config = dict(
    n_layer=10,
    d_model=256,
    n_head=8,
    n_kv_head=8,
    head_dim=32,
    d_mlp=1024,
    vocab_size=6983,
    activation='tanh_gelu',
    norm='layernorm',
    norm_place='pre',
    norm_eps=1e-06,
    positions='rope',
    rope_base=10000.0,
    rope_fraction=0.25,
    qk_norm=True,
    attn_scale=0.177,
    bias='none',
    tie_embeddings=False,
    parallel_block=True,
    init='uniform',
    init_std_qkv=0.0293,
    init_std_o=0.0,
    init_std_up=0.0293,
    init_std_down=0.0,
    optimizer='soap_variant',
    lr=0.00327,
    lr_mult_up=1.19,
    beta1=0.95,
    beta2=0.95,
    lr_head=0.00958,
    grad_clip=2.0,
    warmup_steps=92,
    schedule='wsd',
    decay_fraction=1.0,
    decay_shape='linear',
    final_lr_fraction=0.02,
    batch_tokens=[65536, 131072, 262144],
    seq_len=256,
    doc_mask=False,
    train_tokens=586800000,
    steps=4695,
    dataset='wikipedia_en',
)
Each number is 128 + 24 x the weight over its row's rms, rounded and kept within 0 to 255. Layers, rows and columns count from 0. Numbers have three digits each. The size before them is the row's rms in percent of the matrix's.

# layer 4 MLP up, 1024x256, rms 0.161, rows 871-883, columns 0-255
110:143119148143160133134153084125105149138118149141080168149126089150115156182118088122114170131126134129152153150129136160121141121128147065173139150128175139145135115118131128118133104081110073067151144151108127127124087102152146143094156124123123158080159178120100137150136181100142086129100130146145124133120137146116081139130128113092130143133113089156143116142109077121140141112124106160122120104115147126172126139153138112123114093124098114157127155148092125135172106132163111155135141137115120158082151079116127113143165161124158092122101103139123146108081089128150151118114153096090083119142113085131110133127145134085120119098135122173137140125127126140123176084111137132121143109149144091099148128151137171139111066121146144134165117165108084128115137137136124
102:154123107115177144139124070137133134141167146140118092106107124133146116151135098163149171124149123060146143107103135111168146113117118159100084111074100136132113100145104147099090155153097101119110141102123151177114114106157129143150158113113113100124126063132135136144112098142108129125098133135114110120131122134087132128163112121166114156138130141084133137134172157149120131131083119135118147128119119089103157142150133134121138109155160119102067108108125137154130141143103141129086109122212112146082115125121134125113112133067143118127104140120140192108111103161112087098103118116149116124071162135094099132110118114176108098107090109132120159140142129173130137135127140104113063118126132109107152120132098107140136157108126111131139094123176146125114123109159153
109:132155073148099179122037117155120115135132101099078128102140141147144121117079105126125139107142105091107171098139075118129104150115096074119160147121123121129082132145102103111139116102141134099110132155157131145114144109146124139134107103125113110144119135145078128105140135145149107108175111073094138123185124131136087145103093109126099124157107117141094093150132111163148130145135130147122149117165120128124160118127128114117151181108076125125146098152142192118145096101112097104156155129068131140147180121135142117107142132134178108124082125142129108143151144116143121138150157143153047139147122176127144096125143135117128097145106155135137138133170096153089145138119117095122142108146099123119142142116103119130110138134151123114115125128136116174108100117137131
111:120136107122128124129123148174118127108108154118132138104116110135174095153081144155132151142139126115125133136136097136190130087113115154136107125125125160097156141127109146140106128111066149118112145139112136151153148157096123128139127144128103150094099131113088150121095111121148118124118153155118111169053155082198072126144158141075142119171175135055130115125144141071137117105129130157129095127121114127153155138151098137138140106104123106104144142094126139125125155135158108133133125116131108146144112146125169144111096125105153106119126136124145104118144106131096143136094092097078126099134155094102158108108088119178110144101116097135131112135116154138139141112089128118105093154153110142126151060135137165093107169137132118156124168178093108151129148137156096
107:148115145110121127121165127113114117156156118148149160120118128090120159110106158128104143141068123131131134179125145130120147111121132138120188148129127115130110117136112130128089152098107125120115126095138077130156133136158102102100085100112130142123117145143155156122124148147100180120102138132128113125124116143151155106119133114098131129114083127111126124122144099094083118166116125139079169190113102109135082118126097122126150099127149123121128090097125114119100121130119136073148080125128125150141127137094149078134165123115138142149117146145097118144108116125106107170157062100121121123148094136149069129104107085117129164142059085126143115122158147110161131133073158150146054105099104139153139136138167094118117102158128147118119142138097173113129172097175121
112:152135108164171126126149160127120130139126134120144157090135130151107129198082114138157156105192100133095138161136146159126128133149159151120104117114111113154135133135122212130163110104106137095101130171145117103131104122150125128112144158173117146085147126084172136160122153092158162110092145134085150138087113118083118130147108152141103111134127124113143133145101126138139099114101099153123137194112118135150146109102147104197142136128174098121111134141147132157139138095132137127130137110115116130096141143114102173100093124102125112121090121136154157158094117138166096145154151130153087105094158095151139147097133113116151131121137125141155123122120141147113128149068156114135120144127126151127131146151127099160117113151180153097145096154110086124081114114162137
099:155118144100115129151141108154110120121171139165116110163160059074103091145138165172163173171142148094121149141124158114154164178107138142119155136135169131120161120166119136106190170155119113160171138143130158096112132088132095138077142117104113130161134118134083112117173145183128132155144139101074111107133132096156139151139126111135094108134106143133122151132149111160129151115101113173094137091140144172124129132103078150109151094138148104147124159110147146133111140128101142138136064135097112127158113112134118138133134125113124148104103143145094152105158120124100158135108129120101144095119103156112100097114139084135136130120096121120143147123119141097136125124073105110189100114145141111135120101130097124121139122134129156156096147116108123088106123159142129
101:115124102128174121165122155109136156078146130134141122141123117118115159151120151160131133122171133119109087138136094126115162103103168097132157138150092149097125096147097118129117104113133117118109161135104116157105119064118110145140141113153158153144114131088143183144100088133125132150134191113115095091128122098171109129120150141118110140127081138076138145113119115147100110100083097144096115117124100077071107105142151146109152138130147114125115078144146173153164094146132137134131149154151122111092159110126158132125161146117137085132091142123109114129100099135126110150143156159160157161093099120143153118113152087100148105135182100147127159156096167136142139154133151064128154158154136099161134131132135120110138157150079093115141134107137133133119130162128089
098:141106143175091131135118093156107134155121116125110104124117105129169107130122123114139119143153124136117135108154143108139168151121148104119126119145153115111138114156121144155095115099107136093144188161154094079140106106121131095117110144132152130150109100111145105151142141144141131125169161115108171126105097111122159110138109117103105140135073120096143066129118104111146165125117154166116097121109149160157140137158116100163118114139151157129144103160150124148111131079123113163148097106098121132118072188126148128144160142138115133075150167120099115153088081130120141110145171170176126095111149138115149164101123102097157110121096177126157159100084126171158107117123108124138095153155127136131160160153149139130100139133143091187127131130142068102129126153133097
104:139105148108106103121096163164103161127138110162133093085136105126125112124107143126171138118112140141109149102130130126149098137134176105101156103094129122110099115087080100081111141115099157126127126128116088116120149094155152168122116145129134134128172101122114097101109113120090102143122104165132077142080148125122101116119116143121084098134116137140149121113148154151097110122111120174102124112113134119155141123131100160098115119108165115149144170153126094095122106149132113148111084110144092086111116120104153170151157076139117104124174147124183094161072070097102107124123126168130157104161089096112159156146142091144139112112127113077148119138124114133118130128122182140167105147128131122130151114127114116080114123146139139137066118170103155114131128108158137
101:126076126123135108092126122151119121123123116136101062082099121092102100090088099138140125122146103105131070157117134110121146122148072134151122115093141124123148137127092145161146147084126158119170119099130114143083148168115151139128093098092104115126142106137114117112076149129138076109066115132080083116118113094143112145127097133124117101150119134137121095132089091130128156125144138120128118106116102083116126116089139095140118142100118092119105105112090090123142124142156134135153100184121135150125130116128128090126140152108125103137134154147090136132091113138105115166125115099120154070140122123128099145120117135120108092128121113125139110101153149115127103117154148148110123091135089104106103091060150085170069127158155129158124134131081114133122078136106129
099:147115097127058153118111152105108156131136167097157132143124107130144117111168145147110118143139134073109155103190181139143175156185130139156113128149114112133150149112108148108123121179121127133157143135127118143130179126129129088142124108101162097127078129113156150137133126099191117132164168089124133153113135134157131114114159116130133146144100122121133114147125148148153148133148096130116174097130165136141120118130159117088139137172123134130112118148176109119097148152143106128127137128114154165160138131165189123129089151137178138150086147154115158137122105114091133165104130150151146117192107126126115099184119102104174149143158175131126169136136143121149140156116180134150076138132124125104146116115123146155139152159148109145126118152124151123103101144114098
097:127129130156141110108129139138134125115087111098112150156151122113197125131099164135156122109146116129110115118150103169144133130069152119112143151110189134142116125094138148146144153061129154128134100118140104124159090142125133163127113149124079108148148140161106127091136120176096136130137133107094130117106138111146105125124141153118144108133158118115129134134112166139113102130111125140172129147134102156112130084107168136127118153167097114158094179104132181128136102107125126165116107109169126192101164136140103119159173117139144111139129157171140142122150147119081140083120135122115132157149177109117113167123145129090129109095137126150109122106154155100122111137113157125135193134106155134149118153183197110153154101112157149148119143136085087148125121154120166
# layer 4 MLP down (transposed), 1024x256, rms 0.135, rows 871-883, columns 0-255
107:105137108111192159134121141121106193083136114111121187118136076102129145153147140093107166117135126155145137097095109143136132146138095111121076146118123098088098147117122161134127136159140128137115124074120141162148126137169109137179137162108098150079103168145165133160065143118132181136148151140115125091148127103108103130148144135161095107088112108083160127116147135137133130171118099097137142129138097116166113081131121155140091148120153104101110166121121127132109114113171141135142110121150118155141124134130113113118137121107115108149056125119126126107148115117131178110141107167142140135102142105128161147061142129108138103108121168166132116095137105130121166149175120112165134130120156156149139090155131151130126143152075151113123104138114133134098135125135133
101:114118108150147166128150101090150117138128153091064139149148131130121110077160163109136151135134163132101156141123107124121138099139148116092088141144157134147116133096094134170124151097169108062118113117118064138126092087144134115123157131157141141116165168136118142121108072137158085152156122157123107144126159130112146150128150127122121179113119155150188153094056119111124168149115152127105166131120119114107137140107156132106168129146110117134114129154148130142112098137104136131166102104125160126165119099104120113102117101165120080125133097139107139135056167131114137136112144154166161138113125104126142115151137121114111133119072115135110121138161117137149112092137157113094106111114103121145134105116121087111140107115123098145152159097109157174165133122084123
112:143133135100128135136084157125121145189106150127067144109131156138136148166123135126142108117098108159143118098114125120127103153157134143136148134144122138094126125124114106181152103148168133128103169124100187149149117154109122114169102119154140103133117127080202091168140134111177096141146119087081136140106151134145110137111129127122143099125115131103133128138127114168142156186122089124111106126122175112142117083171107144121109157125128124116142128127132155137116135146090111142104118142153119136113152140148135179132115166153140130086151117156106101160132162134131117105164143128105166128112177166127150138143134101113093093051147121118109109085132089108103106059151122128169132115128133157147100178110102124119147119102111108119135128135161140125122129095082133
101:109153120105134093139147159133150157138126174147164098109158135103145128115059137148060107124096130117108118158112119164116120160122151127155151118132120089145177120147107149156104126116142060182126096096143141077073155171166163094151155114128122136106105135149122072144126103129105180177121107115123156108126136139132134136142118087104103111087154118144101125139141163112155174150141128136152136132133134142175127125165121093138115179104131135109131125078142105113149096127146149106150147126133128144138116101091154101099133096152119085141207168150114114155131147167162117130112131125105106088118140162105121098100147112147109145129100150110079130145132121112111131120131115111146110128129139143130135116114175142138104149125151139112146104116111114130115112137103106
103:113100150129098106103148107149133154136129147123115087142153116141145076113129123086126132100101130119143155133140157135150134127140149119139130112124115097114155179170142144144137138138101105104145153093151109146102120111132139111144145126123142120104141130157126152114140143080161157108133105133106109113161154137100135157143108052076154174137107177135145150124080100163094125134122153131129098131144099155130126166085162137126128120150138154103124142154119127175104115146122143113122115130125098190122096103167097128111133124168093120118112157134168129149108131119106105127096116174098149169125148138113111160122121103105155155125150097114181146131096118075124144155130126141171148129130141099162129107123040178112122125154131091098129057138118131155136096143167122
111:131120135149143129120091110117128144124127164125119145057098159139101122139122148115174092147147106177114080152178094097151131142121127143147144124142120125119118150121140195144145114124128143125094122121139115166157117118132134134107172161178097151130118159126150126108095137115132129075084126137150141094144129106126127110132105149162129079131156150116133114113138147133118047125118150111137107119123124144175157072111138106153123092104116136116099100084152136109120134144124101117159103162097164110130124140106089127154103142113119165128120101136118181094107130109106121111140143171166127111130128073127167078121134122130105146085107124120133135100098171141158144132070086117111138119122117139136169113129129109157105109152118103139164106110087114139092091171156149
093:125116142141157142147152118113123163130134119076123116128114163129152126133103185100109100115144090150106174121147129158110163152119103133142137109160107116104117122130149126094113116080109158140099119128133121134151096150086114101151132133162111165126118103196116107152109140062134122122149129126130123130127132128112097130129137136104140161094154138156096154127126115094164124109152155125142105162136111075155151159161162131143139135116134112128135127124071154129095107130152077127200138116125155065136106176104124137139139106190132142132159142120138108117110157168140083105141142138086125151139111140140156133181129141128133108137130147116101124114170150161114113123087179133109161083068129097125139124112133125105098116116122086130152092154160150108123156090098136
108:132137148148113116121119123134105098140108086137096136104125153124106172120112113101127134098114092132085135113139134138130151139137153145123069121127125126134129134107100131102170181159111111134099132162156128153120134077107166115128106110144143116107133145135163104109134147081136125151123122098111059142135132111148160131099151131133131174116139143107161095084093152142115125172062099089143098127100155198140092136081173119125142097102126118140143102141132139149111158125109121165142135115125094138139135128102096119117147130148091147131145089164162107114110141125096118103142085106117138121130118190132131130132134103139157115118142170156072137152146126113099125135098132187146087119142128115143155080124111163077152141119088141115147127165178118095152148093137128
104:133084137136159119059100122127120110126154148106138126136134127166132156199106120120126142156114150135109188109159144136120141099105165095135123168091094117165133165120117099096107164118129144118163114147100119114135122113166105079081098105137152098134128125136124124113097113112093104113103113123122122137117177164126134127128126161137155116094154176159134136150132099114142120204131115144104116161161147155125129150136112169111125139105149148149154113121155164143101119130133098160131138079143110101123151148135079122134121165097153104087059130166139120136143136146126147141127065124111110117141133134156099160130094145121148117140141122200115154116090156159136157143132123130106151152117098123129090145056108086129139120141126128107114132126161120126121136141123114
106:117140142082132111078143130127159099148091116110128114132154107109116170147110143129149117134128138131138166111122114147140129150137091129097129180114105126123135157152125155112108110148143178132106136107122135131159142091141153061128107137153151089140121119134133154155185089109148138143110144126129114105078116107196111117171168144083164173145140132128157115127137139137150122150092145156115139122156144137145139132138133094155114144158123137094163106102151124118126104168147093154127116133101132155083123151111120141132115094130120073123120127103118124155108137105134141104145174134146140119142123153099127152086149142133148144120149131106155118097122128118133089127099189102117082120093147080090155139104138189120155148148156105182110145099145126133083101181149181
090:113115129113103120119148165115061149135110100150126204112126129103158111112135086100138112125141136119134127107165125085143148100152164141135165121120147137115120140140153188101122101142121090079155123098186136147082125107152118169139070138179162126098147098164141135152144155132121124104094129143145099139134113154136172139149120157105111109185114100125112143145114107141121134137098112141114124140130148130144106097137137098150139137129123089129128136143103115149179137122127128152126174161149145133154173133144180123122135105119112118108118116128135139126083146129173180143116118167109142091137098127095122122155138116152120129169126140136150107149131091117133103115160104156174101141144112136090077142119137161113139110169129122125163143089110126114151111148186185
091:091120115136142162114130141126148142170117120132117128123121110123137181115128139113135152129135102140081107111079115118123122158134102119141149137136124107123181086082132161158125135120157158138146144154159103129093110096136167177150104109129137122057110122179164162157068102134108129104070107133132124155091125136138120140120106133081103157119112129101095118125186139137156171153153184154149140097118140116103158099115095191103103130103123130118121143127130088151105104129137118125123112125146161141138120145117130119126126130125126131139110126113116121145094160120140137111085097151123130122129146138108170110111116151183138073095102150171132105167121071111109111121148127170153111069124137113169096150107097135122153088115134126161133141103115137132145140147154172
112:112137150186069113095126130150122128098130136094139128157181101115122160142133115108157152069122141177118127151172105093150113114119135160181137134141166147118110117092134121124154132097126083125166091109129130136128118156099138124119143109133136162131118181110175188101101106136140123096129102104064113144154123143123106146140090118105113126111104105134128127092153172157140108156127113136148146122133139142126139108111098087130106148135163153172119114127151117155156126122103121197125080104155138127111125088117171104147137115126148119110121139121125123080155083119105141129187095082134098117133146105129157149134114102078154115130137161142137157139154144149100139164130168125119139151137117107113129169144157146080140151142118133105144159120100136141117129165156146